config.toml
n_layer = 8
head_dim = 64
norm_eps = 1e-05
rope_base = 100000.0
rope_fraction = 1.0
init = "orth"
init_std_qkv = 0.0272
lr = 0.0014
lr_head = 0.00455
schedule = "wsd"
doc_mask = true
steps = 6109
Each number is 50 + 10 x the weight over the matrix's rms, rounded and kept within 0 to 99. Layers, rows and columns count from 0.

# layer 4 MLP up, 1024x256, rms 0.0436, rows 276-289, columns 0-255
62 43 51 47 49 33 67 34 37 53 40 48 41 43 54 28 52 53 50 43 38 72 46 74 69 73 58 44 51 49 47 69 62 59 48 60 37 72 65 47 44 49 53 44 36 61 56 52 55 61 45 48 52 48 45 58 39 54 57 44 62 39 45 33 43 40 57 64 43 45 41 56 45 47 48 58 57 56 49 57 54 32 54 52 47 55 42 38 75 39 60 39 59 65 40 59 51 45 34 55 22 43 49 53 47 38 50 50 58 55 27 38 49 51 65 44 67 61 50 51 51 47 51 56 40 58 54 51 70 47 41 61 43 56 44 43 60 32 43 46 57 58 53 29 37 45 50 53 47 47 51 56 58 40 67 52 44 43 36 46 51 35 55 51 30 37 47 55 59 59 59 63 65 65 42 61 52 71 51 64 46 46 33 59 62 52 53 46 46 51 31 60 47 44 39 43 57 57 63 62 43 65 57 46 33 51 55 61 38 49 63 52 58 48 55 63 58 70 38 56 49 21 48 37 54 60 41 62 68 54 65 30 41 60 67 49 48 71 52 51 58 38 35 69 36 54 47 65 61 67 40 70 58 43 47 59
47 48 55 55 40 35 58 37 45 50 67 54 50 63 44 56 65 57 53 49 63 68 62 52 56 45 81 23 65 29 74 51 64 42 55 49 56 36 38 71 35 27 59 48 58 50 44 48 46 62 45 53 56 59 62 39 44 49 60 36 48 35 46 44 37 68 37 47 35 54 50 46 46 47 36 53 54 54 53 45 56 43 56 52 51 54 44 31 48 46 35 46 59 58 56 53 38 49 41 46 49 41 43 34 68 65 52 68 31 66 47 60 39 66 42 62 58 45 51 51 50 62 55 50 43 55 60 51 40 58 53 71 48 58 42 47 63 62 37 38 51 53 45 49 53 49 49 58 52 55 43 59 42 40 49 65 48 44 48 57 58 74 61 58 51 66 59 37 41 53 51 56 35 63 48 57 47 47 60 43 57 54 38 59 61 63 54 46 49 55 40 57 56 61 50 58 60 31 44 51 60 52 47 29 48 41 62 39 52 57 46 46 65 52 55 56 61 52 48 51 57 44 48 34 47 52 34 26 53 60 56 42 44 21 41 44 67 53 26 54 70 46 40 49 60 42 52 64 51 48 51 63 69 55 50 28
54 61 54 52 54 41 54 42 42 47 35 64 34 31 25 44 46 57 58 44 64 52 55 47 51 61 57 45 39 74 44 60 43 67 51 59 44 44 59 56 34 39 50 57 52 47 49 66 31 49 39 51 39 65 72 42 45 66 64 56 51 40 50 47 71 59 50 55 46 50 53 44 36 51 35 80 51 59 48 32 52 46 48 64 51 46 49 53 56 45 70 27 41 53 59 53 52 44 48 45 57 47 43 58 55 42 62 69 45 42 42 57 53 50 63 51 61 54 48 45 38 32 39 53 27 26 56 40 51 50 35 39 49 55 53 48 37 56 28 58 75 36 71 64 71 49 59 39 65 48 32 52 49 36 26 65 59 60 54 36 61 44 56 45 43 69 55 28 42 54 54 54 61 56 55 50 39 66 39 54 55 49 50 58 52 35 61 41 45 47 46 43 74 54 39 59 57 38 54 57 45 56 46 39 47 64 64 59 67 42 41 46 51 57 59 57 48 67 34 54 57 57 49 63 40 42 32 61 46 54 60 46 71 43 53 58 39 53 49 45 60 35 46 48 32 42 58 53 55 62 53 52 50 56 67 51
53 47 54 56 53 46 47 42 65 55 53 52 46 23 46 36 56 57 45 53 62 68 62 58 42 45 65 44 51 71 53 46 47 64 58 49 46 66 35 56 50 54 53 47 61 57 43 58 55 48 55 67 37 54 37 46 33 54 49 59 56 51 55 52 45 66 33 42 45 52 48 36 59 44 38 47 53 46 29 63 33 40 44 56 53 45 49 47 54 49 56 66 63 37 57 42 54 52 59 48 51 42 44 47 21 31 32 60 69 35 62 53 69 60 67 57 52 50 54 34 47 36 59 45 50 25 27 59 46 50 33 57 39 39 39 53 43 48 58 46 42 49 69 27 75 53 43 54 62 49 54 60 48 52 53 44 53 51 46 47 51 35 50 58 54 50 38 41 38 48 54 45 51 66 48 49 55 47 60 66 58 52 40 46 23 48 54 42 46 64 50 50 50 60 59 54 53 31 47 39 38 36 60 45 39 48 44 62 41 46 56 31 42 66 42 62 56 57 33 42 28 49 44 36 58 51 30 55 42 39 64 48 32 58 38 47 31 59 49 40 53 25 50 57 42 52 49 42 30 62 42 50 44 42 45 44
43 51 43 86 43 58 60 65 59 34 49 65 46 49 40 34 48 48 30 47 50 29 36 45 42 52 61 25 50 51 56 59 48 59 64 52 50 46 65 59 52 35 53 48 59 41 51 54 34 51 46 58 58 66 21 67 37 57 68 53 36 52 39 40 42 54 36 42 34 34 62 55 42 40 53 40 56 56 42 55 50 59 57 61 52 55 58 54 52 42 54 49 44 43 52 58 45 38 53 54 51 45 47 42 48 57 38 50 55 24 53 44 62 56 64 65 69 52 45 31 54 49 56 49 53 38 43 50 61 53 34 50 61 40 64 37 63 49 54 64 63 49 42 43 45 48 45 60 46 63 44 41 53 53 50 58 45 47 41 49 54 53 40 37 30 40 52 34 43 36 57 61 64 50 57 44 45 42 44 49 51 37 34 71 58 46 61 38 60 51 41 48 52 49 54 42 31 49 38 66 45 56 62 71 39 37 42 48 65 44 39 57 33 46 54 51 36 46 37 52 54 42 47 56 42 48 41 53 45 50 55 54 26 79 53 47 36 56 51 67 70 42 70 50 53 56 70 56 47 73 34 42 54 32 43 37
46 48 40 53 64 36 52 57 31 52 67 59 50 45 48 49 28 57 50 59 40 57 66 56 56 43 60 39 54 40 55 48 51 54 49 44 48 56 41 60 45 56 52 45 54 46 63 37 52 47 52 56 39 40 55 42 43 50 45 43 45 43 35 45 54 63 31 35 52 73 50 45 43 52 56 60 79 79 57 47 73 28 42 46 45 58 41 33 42 52 42 41 58 34 57 48 55 49 36 42 48 50 51 47 58 43 37 59 41 40 47 56 48 60 56 66 54 53 59 50 39 37 52 47 50 51 48 57 61 28 26 39 55 44 48 53 38 41 49 38 50 44 55 57 59 45 51 60 67 49 47 47 63 58 39 46 34 59 53 56 57 47 56 56 38 51 42 45 59 35 53 64 50 74 47 66 50 43 62 65 40 54 55 63 59 48 42 49 41 41 54 45 46 47 56 47 37 43 52 53 40 28 49 58 45 59 36 48 52 48 34 48 53 53 49 54 42 53 42 63 38 43 53 49 40 51 49 44 67 36 53 70 47 48 34 33 45 54 36 42 45 41 52 34 53 42 51 43 37 54 46 44 46 40 62 46
44 40 58 48 31 49 56 57 45 44 41 48 54 52 54 49 61 45 67 48 40 41 57 49 54 57 51 56 65 60 53 61 53 44 53 47 48 42 60 32 51 48 52 43 43 43 38 58 50 48 45 54 49 64 51 39 57 44 44 39 53 38 48 32 59 55 45 61 44 62 58 43 54 61 41 50 63 44 44 50 54 41 59 54 59 52 37 22 39 44 48 54 60 44 57 48 57 38 56 26 62 40 62 47 57 37 61 46 61 69 59 56 51 61 56 46 55 52 50 49 51 41 41 38 60 53 44 48 57 60 31 50 65 54 52 44 44 44 65 37 45 53 53 56 52 41 40 63 69 45 51 60 56 37 54 44 70 71 52 53 33 42 36 46 36 49 73 45 51 39 60 50 52 53 50 50 55 52 59 42 51 49 62 52 43 61 43 56 52 45 48 47 50 51 38 50 46 50 64 55 59 49 47 46 44 47 50 43 58 53 58 39 36 55 36 59 49 59 48 56 50 39 48 47 39 53 37 53 35 59 56 50 46 54 45 57 53 52 61 40 54 47 52 54 62 48 57 49 55 46 46 45 63 45 53 45
49 54 53 45 52 41 45 38 47 54 44 43 43 41 23 35 46 46 35 43 50 55 49 55 59 31 57 54 57 56 46 50 61 64 45 59 49 45 56 49 57 58 55 56 50 38 40 51 25 47 68 62 52 47 38 50 27 49 45 51 51 46 45 40 47 58 46 60 40 56 62 36 58 48 35 60 53 57 47 54 50 55 47 53 48 47 40 43 52 53 52 49 46 47 49 63 41 58 38 50 48 43 40 43 34 50 46 59 48 41 61 50 60 65 66 53 74 59 57 57 36 59 46 59 38 49 52 48 43 36 50 48 56 44 55 61 43 49 57 62 60 52 41 39 52 60 50 42 44 32 42 57 29 55 54 47 39 48 44 52 23 39 53 50 58 45 48 52 46 48 69 41 50 54 51 53 50 47 33 60 43 47 57 56 56 55 51 43 63 59 44 70 63 39 50 47 30 37 42 51 64 57 32 59 37 37 46 56 39 51 43 61 54 52 47 41 66 54 45 48 55 49 49 63 40 50 50 46 48 59 51 51 41 50 51 51 41 57 43 43 49 40 43 48 47 75 38 41 68 35 45 48 56 39 45 58
37 56 62 43 42 56 67 41 56 34 45 66 56 46 66 44 74 45 36 50 44 36 64 55 51 62 42 41 61 64 66 53 48 47 63 56 51 45 35 50 56 62 52 42 36 55 46 54 44 51 50 56 36 72 48 35 47 46 54 36 43 48 53 38 38 53 64 55 34 57 44 51 52 45 38 49 63 39 66 43 51 39 42 50 70 51 59 53 54 38 58 53 64 54 73 62 60 35 23 53 64 41 59 52 50 53 41 51 48 59 41 47 58 49 39 54 54 45 68 46 42 46 40 71 47 41 51 55 48 38 43 57 65 37 45 79 43 51 50 59 61 39 58 68 30 51 40 54 62 52 36 47 55 41 34 62 49 58 60 49 45 45 48 55 54 35 51 55 47 44 48 46 38 40 60 57 43 48 52 44 51 67 61 38 61 54 41 57 54 40 57 62 49 51 53 38 49 64 44 48 67 48 52 49 53 56 54 47 43 61 46 55 46 60 40 65 51 63 41 37 51 33 64 39 56 56 58 63 54 52 50 47 61 62 46 47 59 50 47 54 60 58 34 48 43 49 37 57 50 51 25 52 48 55 58 53
46 56 59 38 40 50 54 57 40 49 50 49 41 55 41 58 49 50 58 42 59 66 62 55 57 51 60 53 50 50 62 58 41 47 45 43 41 41 50 49 54 50 51 40 57 49 45 51 38 52 49 49 36 45 42 54 53 36 49 32 41 48 43 41 70 56 37 48 57 45 57 43 42 41 46 67 48 42 46 47 36 62 56 48 58 56 61 49 52 48 42 57 49 48 48 54 57 49 28 33 35 42 50 45 53 55 55 52 42 59 56 47 45 60 43 59 47 50 64 48 52 36 50 58 43 58 42 46 35 53 37 35 52 40 50 52 57 34 44 55 55 40 53 52 51 23 43 48 46 39 39 47 41 39 43 50 58 59 66 38 37 38 55 48 31 39 61 50 61 61 49 56 55 57 50 50 39 51 47 31 46 48 62 58 36 45 37 43 46 50 47 41 40 52 53 80 45 45 54 57 51 59 39 37 56 51 50 49 47 50 51 55 62 56 53 61 57 55 37 52 68 44 65 54 53 57 36 44 62 27 57 57 56 50 42 48 39 56 56 61 51 52 46 43 52 33 48 50 50 39 33 40 56 48 52 53
52 62 50 30 58 53 54 68 42 39 43 63 53 41 58 43 46 46 43 65 41 56 55 28 43 47 62 50 49 60 50 52 62 71 39 70 38 45 60 56 51 48 56 39 32 52 36 33 37 40 34 55 46 33 43 58 45 39 60 45 51 56 69 44 63 59 39 55 45 69 56 54 50 50 42 54 40 53 44 51 51 36 60 38 52 54 65 55 31 46 66 50 47 56 39 55 63 41 44 38 61 42 49 56 49 58 47 53 52 40 50 46 56 51 43 56 68 36 62 60 33 57 33 42 26 64 50 71 52 41 42 49 40 51 39 37 55 52 55 58 63 52 57 40 40 54 52 45 53 57 50 33 40 66 57 47 36 30 36 57 30 48 47 48 56 71 59 51 39 40 51 72 60 54 45 45 51 48 50 68 45 58 72 50 54 57 65 54 65 51 39 46 57 41 30 65 54 40 63 34 46 49 47 49 33 38 55 54 45 33 47 32 60 43 38 44 49 46 51 42 60 67 49 48 56 44 52 64 40 48 78 58 51 34 62 57 59 45 56 49 62 48 58 38 36 48 39 53 48 53 41 69 44 51 47 47
37 46 55 56 61 48 53 33 54 46 53 45 43 44 44 45 40 60 45 53 56 45 54 51 53 60 64 43 46 44 51 53 45 54 50 45 37 47 51 51 43 46 58 46 58 47 54 46 42 49 60 53 36 58 57 40 47 45 53 36 46 57 50 41 69 48 50 40 38 48 50 56 37 39 49 62 55 54 47 61 53 46 53 54 49 50 54 57 47 45 52 40 38 51 50 70 51 52 50 40 47 48 47 45 44 56 46 54 60 37 44 43 51 59 50 52 62 43 56 42 51 63 49 60 61 58 55 41 38 34 42 59 61 56 35 52 48 42 49 50 58 44 45 38 51 38 55 47 64 45 32 47 51 53 35 48 46 59 44 55 40 45 45 53 47 43 55 58 36 49 50 64 49 45 58 58 49 43 45 63 58 53 56 52 50 50 44 41 50 53 39 51 55 44 49 52 43 40 57 50 46 53 59 54 45 50 47 42 55 40 52 49 61 55 49 55 45 52 44 60 49 60 47 55 46 50 47 52 54 53 53 51 38 44 58 48 56 56 40 54 55 40 43 36 47 60 58 40 44 52 46 53 55 46 42 38
52 57 52 47 45 42 66 40 58 61 59 34 35 54 56 60 69 50 62 49 48 52 44 33 56 44 30 52 31 43 48 41 55 42 38 32 47 53 47 46 60 46 59 37 45 42 48 42 47 50 40 51 41 49 46 70 53 61 49 56 64 53 28 47 53 43 31 35 53 39 48 42 52 50 37 62 67 64 43 48 51 43 63 48 49 51 47 51 45 46 45 55 30 60 46 29 44 36 39 45 49 50 37 31 38 39 62 32 71 49 56 55 39 53 74 62 50 34 66 49 46 52 71 61 61 44 40 32 58 46 44 49 55 45 25 49 48 48 45 59 70 33 63 41 61 43 52 49 58 32 40 30 48 73 48 70 71 46 58 31 37 68 45 40 51 39 42 55 51 46 39 60 46 46 30 45 62 32 30 46 34 66 50 54 69 53 31 56 50 44 50 53 49 57 53 68 35 63 53 50 28 32 60 40 40 46 49 64 53 40 50 51 28 49 46 36 75 75 40 40 54 52 57 55 49 43 31 66 72 50 57 36 60 31 44 60 58 45 36 65 48 45 61 29 35 58 75 34 62 33 45 49 48 45 52 49
59 36 56 55 54 51 49 53 56 40 51 46 57 64 44 60 43 67 54 34 75 38 43 38 47 52 40 35 37 52 51 55 45 31 44 31 59 43 46 61 54 48 52 50 56 43 40 45 50 56 61 57 43 66 55 45 39 44 52 47 50 62 59 41 64 53 29 55 40 45 50 44 49 37 31 38 35 65 52 67 51 46 58 61 34 58 48 64 41 39 47 33 44 56 55 48 27 37 49 53 36 42 53 44 64 64 54 46 57 46 65 45 60 71 62 48 45 34 58 37 51 23 49 36 62 44 39 65 52 53 37 36 45 22 37 56 59 35 49 34 68 55 34 61 62 58 45 76 62 49 47 37 58 50 56 60 43 57 55 66 43 48 29 55 46 54 67 53 54 56 48 49 52 45 66 63 55 50 29 61 53 56 31 50 49 55 35 49 52 58 40 41 43 64 50 49 56 42 58 48 51 50 48 53 45 62 62 66 68 55 46 55 63 63 35 25 52 68 31 55 60 79 45 49 47 56 30 42 60 48 63 46 51 47 62 46 52 61 57 50 56 68 73 32 52 43 59 45 53 49 37 53 54 52 45 57
# layer 4 MLP down (transposed), 1024x256, rms 0.0405, rows 276-288, columns 0-255
51 52 38 54 60 51 41 40 50 53 52 32 50 63 44 51 34 43 49 46 55 52 56 30 47 38 34 56 53 37 60 52 45 59 43 54 48 42 39 59 68 61 69 23 54 50 66 49 27 65 47 56 60 54 49 47 62 57 41 73 40 59 37 44 49 47 63 50 51 62 54 48 59 44 16 53 39 33 44 53 48 52 63 39 37 51 57 58 33 34 60 69 63 32 46 59 65 54 60 30 62 45 59 56 56 41 50 52 52 66 62 48 41 47 63 61 30 49 30 42 55 47 38 40 61 50 39 36 38 55 22 46 58 48 53 41 45 47 45 55 64 57 54 56 50 50 36 51 30 69 27 55 40 52 55 64 46 40 57 69 56 58 48 56 50 45 53 41 41 43 40 42 39 32 48 61 59 32 38 57 71 67 58 50 42 58 41 52 51 34 44 56 47 56 48 66 50 33 26 44 48 33 43 53 48 45 30 40 44 44 54 58 58 53 53 46 40 34 64 37 37 52 38 60 53 36 65 58 60 58 38 67 53 26 57 26 47 46 35 51 41 36 45 40 58 32 50 66 46 44 69 48 52 54 54 43
64 53 51 50 69 61 34 50 53 51 55 50 40 44 44 46 45 55 56 54 49 40 60 50 38 50 47 66 51 47 35 48 53 47 45 33 55 31 60 47 50 57 56 29 59 40 40 41 46 57 60 36 46 49 50 58 64 45 56 63 57 40 42 54 33 38 26 43 65 64 52 54 44 56 58 34 38 49 49 45 52 48 66 36 53 62 38 59 58 42 55 58 55 43 45 66 58 56 67 37 60 61 38 57 51 34 49 45 64 37 46 50 64 45 40 54 68 53 42 46 46 60 41 45 50 59 60 82 40 46 50 45 62 51 49 49 43 51 67 62 40 61 42 41 41 51 59 58 45 26 48 56 62 42 45 71 45 56 33 56 65 58 48 53 39 54 47 52 50 58 56 57 54 53 65 41 55 53 54 55 59 67 37 62 62 50 49 47 33 43 38 51 44 47 45 44 55 44 54 53 58 40 46 51 51 45 56 47 50 65 27 53 57 43 44 56 58 60 55 47 40 54 33 57 46 30 54 54 54 62 50 73 62 50 46 46 36 48 46 41 38 44 47 62 48 77 56 35 58 35 52 39 32 49 38 53
67 31 34 35 57 43 43 48 63 55 55 39 50 60 53 43 45 64 54 47 33 51 44 39 61 54 53 37 49 27 57 52 40 63 44 46 54 53 50 43 58 52 34 44 39 59 49 56 48 37 45 39 60 44 43 31 58 49 42 49 66 45 49 55 41 55 38 56 43 42 64 38 59 63 58 61 43 66 67 44 34 61 57 39 31 47 50 52 43 55 62 47 37 46 42 58 57 46 42 65 40 54 54 38 47 42 48 64 51 44 52 53 44 56 46 46 52 42 41 45 37 56 40 35 40 30 59 39 48 43 57 59 48 38 53 55 58 49 60 33 51 58 47 41 43 51 43 24 69 40 44 38 50 56 39 41 62 50 53 39 53 34 42 15 70 42 62 52 43 68 31 46 34 34 51 47 50 40 42 39 58 44 40 59 59 26 51 46 47 51 61 47 60 47 48 26 64 39 63 46 28 49 53 37 54 49 74 47 35 46 49 61 38 35 51 38 41 72 62 46 65 53 48 53 36 50 63 49 51 38 47 46 37 55 55 38 59 44 63 38 51 61 55 41 49 63 51 48 52 44 56 59 32 48 47 65
49 35 40 54 44 64 52 54 48 55 46 46 54 59 64 66 32 63 39 59 67 48 36 52 63 56 49 43 60 25 50 49 44 60 48 41 46 40 54 68 49 34 80 41 51 48 56 52 73 44 44 76 52 33 57 44 64 39 31 57 44 56 54 67 45 63 66 52 62 51 62 45 51 57 47 54 55 55 40 40 41 62 37 46 32 40 37 59 60 20 51 57 49 45 66 57 46 61 25 53 54 44 36 51 64 54 44 61 52 46 58 55 36 61 66 51 60 47 25 43 49 39 63 58 59 44 66 57 36 60 43 47 48 39 53 40 57 48 51 58 48 50 35 45 42 47 71 43 51 51 25 52 58 62 58 51 61 55 46 56 57 57 45 42 34 49 52 43 49 71 49 48 61 59 35 48 55 64 40 52 60 72 56 47 59 52 64 54 40 43 37 56 47 51 45 33 52 39 56 46 41 46 60 51 39 42 52 76 48 42 57 46 42 45 67 40 41 52 67 37 58 77 61 40 42 52 48 35 59 36 71 27 59 33 59 48 61 37 22 62 56 49 46 39 61 35 42 57 43 43 57 49 51 67 20 47
45 54 48 35 43 36 37 43 61 59 55 71 42 33 65 53 52 48 46 63 42 41 52 60 53 54 56 66 67 60 45 62 50 56 39 60 62 39 46 57 50 36 50 58 47 43 66 55 63 65 51 50 40 48 45 47 48 43 53 61 27 56 57 42 45 50 45 61 66 47 40 68 54 61 56 45 48 53 54 59 53 47 31 42 47 47 49 52 47 35 29 50 43 62 33 40 45 50 39 39 56 48 42 51 58 52 53 61 53 64 45 50 59 47 42 46 42 36 69 64 55 46 62 55 40 39 42 39 56 39 58 60 50 69 44 53 25 32 36 46 76 65 48 49 62 73 42 60 35 26 40 71 74 45 69 38 55 50 61 43 54 31 52 50 52 60 52 57 50 53 63 59 62 48 52 36 57 55 67 40 55 60 65 62 49 44 58 59 44 56 58 54 38 45 48 59 57 47 63 48 55 70 39 42 41 54 61 37 45 54 52 42 75 54 65 42 49 48 22 48 62 54 48 40 44 45 60 49 62 63 32 51 53 38 43 44 59 46 63 65 29 28 56 61 41 60 50 55 49 44 57 64 46 46 55 57
45 53 58 40 48 49 58 36 46 60 38 50 41 66 46 39 44 34 47 53 48 56 35 45 48 46 58 51 35 62 56 60 56 63 42 37 49 46 45 54 50 53 48 50 35 50 41 57 48 49 38 67 56 50 46 55 55 26 48 48 51 27 49 47 53 50 56 60 55 43 60 35 54 54 36 63 46 45 58 70 66 59 58 39 28 43 39 63 35 44 52 38 47 47 47 44 51 52 50 68 47 36 44 38 55 64 51 49 34 64 40 39 55 55 48 42 55 54 57 60 52 48 56 50 68 43 42 52 46 51 56 42 40 46 44 49 68 57 57 61 53 49 44 50 55 53 39 33 30 50 50 47 48 37 52 61 40 36 46 51 59 38 52 41 34 50 58 35 56 74 43 27 35 36 42 30 43 61 50 60 36 62 53 42 56 64 58 67 61 49 59 63 53 42 59 44 38 49 39 66 29 38 51 52 45 60 48 50 54 65 60 43 53 47 63 46 59 63 60 47 49 70 40 44 52 51 59 54 35 54 45 72 46 46 42 57 42 57 52 52 51 45 47 48 50 68 51 46 47 41 44 35 53 60 58 51
57 47 61 49 61 31 62 46 37 49 64 29 49 41 43 61 45 44 45 55 46 57 48 32 40 53 60 46 52 50 31 35 38 39 44 50 60 57 50 62 57 49 51 51 61 51 51 46 63 49 68 66 64 51 57 53 48 51 46 52 58 48 49 49 44 54 53 49 55 36 40 72 51 53 60 76 38 51 60 50 50 55 40 54 39 27 59 56 59 51 55 46 43 47 40 43 54 47 54 52 38 52 36 35 55 55 40 64 59 47 42 53 56 53 45 53 50 60 53 54 41 58 55 52 47 50 45 55 41 48 54 56 28 64 35 46 51 46 38 51 61 37 50 56 46 56 53 52 51 70 43 55 39 50 40 60 53 38 57 52 63 52 50 62 40 49 45 49 49 48 51 49 49 42 51 49 52 51 43 58 48 52 37 52 53 41 42 43 50 45 49 55 47 60 51 62 55 56 50 60 64 56 46 44 55 57 61 65 55 43 42 64 67 47 70 49 54 55 44 66 43 54 46 64 44 57 67 56 47 46 44 51 60 47 64 48 55 51 37 60 47 54 49 44 47 64 40 54 58 45 54 56 40 45 53 52
48 58 55 47 49 65 44 57 51 62 53 63 47 53 54 46 54 51 36 41 53 70 66 51 59 69 60 52 40 40 41 62 48 53 53 51 44 55 62 44 44 46 38 41 44 59 51 37 46 60 61 25 42 62 59 50 56 57 70 57 52 54 55 45 51 39 50 55 65 51 43 45 49 45 51 35 35 51 47 33 44 52 67 46 40 52 54 54 55 48 58 59 71 44 59 55 51 39 57 44 52 57 52 54 66 48 49 43 47 65 33 54 46 40 32 55 47 36 54 43 37 60 50 67 55 60 44 59 59 69 39 39 53 53 50 40 64 48 38 42 43 59 51 46 47 54 50 47 46 59 69 63 48 63 47 42 60 64 57 71 61 45 46 49 54 35 32 53 33 46 39 56 48 51 51 60 55 59 54 43 49 43 46 59 49 43 49 62 37 42 58 56 60 44 52 58 40 65 42 47 60 47 49 34 67 49 38 46 43 50 53 47 51 52 39 31 34 34 64 31 70 51 47 42 58 55 38 65 52 32 54 53 58 44 43 66 50 43 41 58 41 49 43 44 44 55 61 61 56 58 61 48 54 65 57 34
39 43 38 52 69 41 58 48 41 40 38 48 64 55 53 36 28 52 52 37 49 62 51 34 46 57 57 42 47 47 50 51 32 51 43 46 47 52 57 42 49 47 59 39 62 57 55 53 59 48 37 59 59 52 45 49 46 48 56 50 57 57 61 69 38 48 46 45 53 48 49 42 52 54 48 65 53 47 34 65 43 40 47 34 50 38 65 24 35 56 38 46 43 36 56 56 32 54 60 51 48 46 51 68 47 40 45 57 32 47 66 51 55 61 60 43 51 42 42 51 42 48 69 43 60 43 58 68 54 49 55 58 48 54 45 71 59 57 56 45 47 32 39 34 61 61 55 44 54 67 50 53 52 51 34 59 50 57 49 48 65 44 61 44 47 62 44 30 62 57 61 49 51 53 58 48 47 56 45 46 56 43 44 45 53 60 60 42 51 40 42 43 60 43 29 64 60 31 51 44 56 46 44 25 56 46 57 69 55 34 55 70 44 59 50 30 54 42 36 62 52 64 51 61 47 56 57 69 55 47 41 42 27 58 54 51 53 45 42 41 50 68 56 38 58 48 43 59 50 64 57 52 61 36 31 44
58 47 38 44 55 34 54 62 49 54 51 57 48 43 60 47 39 69 44 54 38 52 53 48 38 45 40 52 54 49 42 44 63 62 40 54 55 56 66 52 47 54 49 45 53 48 49 45 57 45 53 67 63 44 56 48 55 45 57 54 57 52 55 50 44 40 52 49 51 42 58 50 33 53 57 45 47 54 58 46 63 51 44 47 57 47 47 41 43 42 52 56 50 58 52 46 46 51 50 56 55 49 35 60 54 59 46 43 54 59 38 62 45 37 57 45 46 35 50 52 44 48 45 40 36 43 58 53 58 45 59 49 41 61 46 42 54 52 58 49 43 57 43 35 52 53 65 51 54 63 40 58 51 50 34 50 56 59 52 62 50 61 53 42 69 64 53 54 38 38 53 53 55 62 43 54 54 32 47 48 53 53 48 66 50 53 75 58 48 49 33 50 58 51 56 46 47 51 57 49 38 45 64 64 62 39 65 54 57 41 58 53 39 60 43 56 50 49 48 71 38 43 28 55 51 65 52 43 42 69 37 44 45 56 63 42 67 67 60 40 44 46 62 58 49 59 46 41 40 60 50 55 49 52 43 52
46 42 24 36 57 36 43 43 38 44 68 63 43 51 44 49 44 57 65 57 42 45 45 66 38 50 48 38 60 47 47 43 64 65 52 52 36 48 49 60 63 59 47 62 46 50 52 42 39 40 49 66 53 44 45 74 44 48 62 48 60 44 52 58 60 45 54 60 46 53 61 32 49 60 56 54 53 57 39 43 48 29 61 40 40 65 51 47 38 49 62 54 48 59 50 46 59 64 51 46 53 60 51 50 34 58 55 50 55 37 56 57 10 64 53 43 58 28 48 61 65 42 51 55 49 52 46 52 66 47 52 37 50 66 58 59 55 49 45 65 45 62 40 44 65 68 37 54 43 47 42 55 57 43 52 27 67 54 57 38 60 53 53 45 38 52 40 63 26 43 48 62 55 36 50 53 48 43 60 51 56 57 44 68 52 43 60 52 47 47 54 45 39 42 55 55 43 35 51 43 51 63 51 64 54 39 48 39 33 45 51 61 61 51 55 52 48 54 59 37 47 48 30 35 39 59 63 42 45 50 43 49 61 55 62 55 51 45 41 55 60 59 46 57 27 46 51 26 63 48 45 46 53 54 65 31
55 61 60 48 57 31 52 49 39 41 57 52 49 49 51 39 53 34 55 66 51 53 49 58 54 70 59 38 49 55 61 39 57 45 49 58 55 43 33 51 55 41 78 25 42 54 51 36 42 59 57 91 44 43 45 47 54 53 54 40 41 49 49 48 43 61 31 48 47 57 58 43 48 49 56 49 47 60 43 51 57 39 53 70 42 55 60 58 49 21 46 53 30 50 61 60 47 60 38 33 47 27 47 48 59 59 62 53 55 50 41 50 73 90 46 48 44 47 61 50 30 60 49 58 50 51 54 51 50 41 53 56 46 46 49 49 61 57 57 59 54 33 56 56 42 43 55 80 55 58 39 35 56 43 42 56 52 43 63 43 50 52 46 51 55 39 59 44 49 38 35 55 58 47 55 56 56 52 51 48 48 45 48 53 57 55 43 46 47 62 51 73 53 50 44 62 43 38 49 55 62 52 50 45 44 44 44 56 59 19 61 59 33 62 57 51 54 38 41 45 55 52 58 45 49 63 36 43 42 45 70 52 41 62 39 61 58 50 46 55 57 49 67 43 62 56 53 44 47 50 50 47 50 70 42 45
54 35 55 47 45 59 46 47 43 45 29 42 45 53 59 36 40 26 50 39 50 59 44 73 52 56 57 42 52 57 62 29 40 53 66 52 62 42 66 53 33 70 50 51 49 50 53 50 35 57 49 59 53 19 61 56 32 73 49 56 50 45 47 52 43 47 51 48 48 56 69 45 26 39 59 67 39 48 48 55 48 57 28 45 56 36 49 45 45 39 43 63 63 48 70 38 35 29 44 44 52 39 40 60 47 59 57 59 46 32 33 42 52 65 66 54 58 72 45 53 48 36 33 52 35 44 61 49 57 50 71 56 50 52 57 43 62 46 43 46 48 62 37 43 37 45 56 35 59 27 43 45 46 56 52 50 35 45 51 39 48 44 49 41 43 50 37 61 55 47 40 36 44 56 43 54 56 53 35 60 61 50 63 52 51 52 61 49 49 49 54 52 49 51 29 69 40 58 47 52 34 45 55 65 50 42 69 46 51 58 36 50 48 41 47 32 39 60 51 51 46 45 44 52 44 47 62 49 37 59 35 47 54 61 28 68 69 51 52 46 27 54 46 52 52 65 47 45 60 53 64 55 58 43 60 43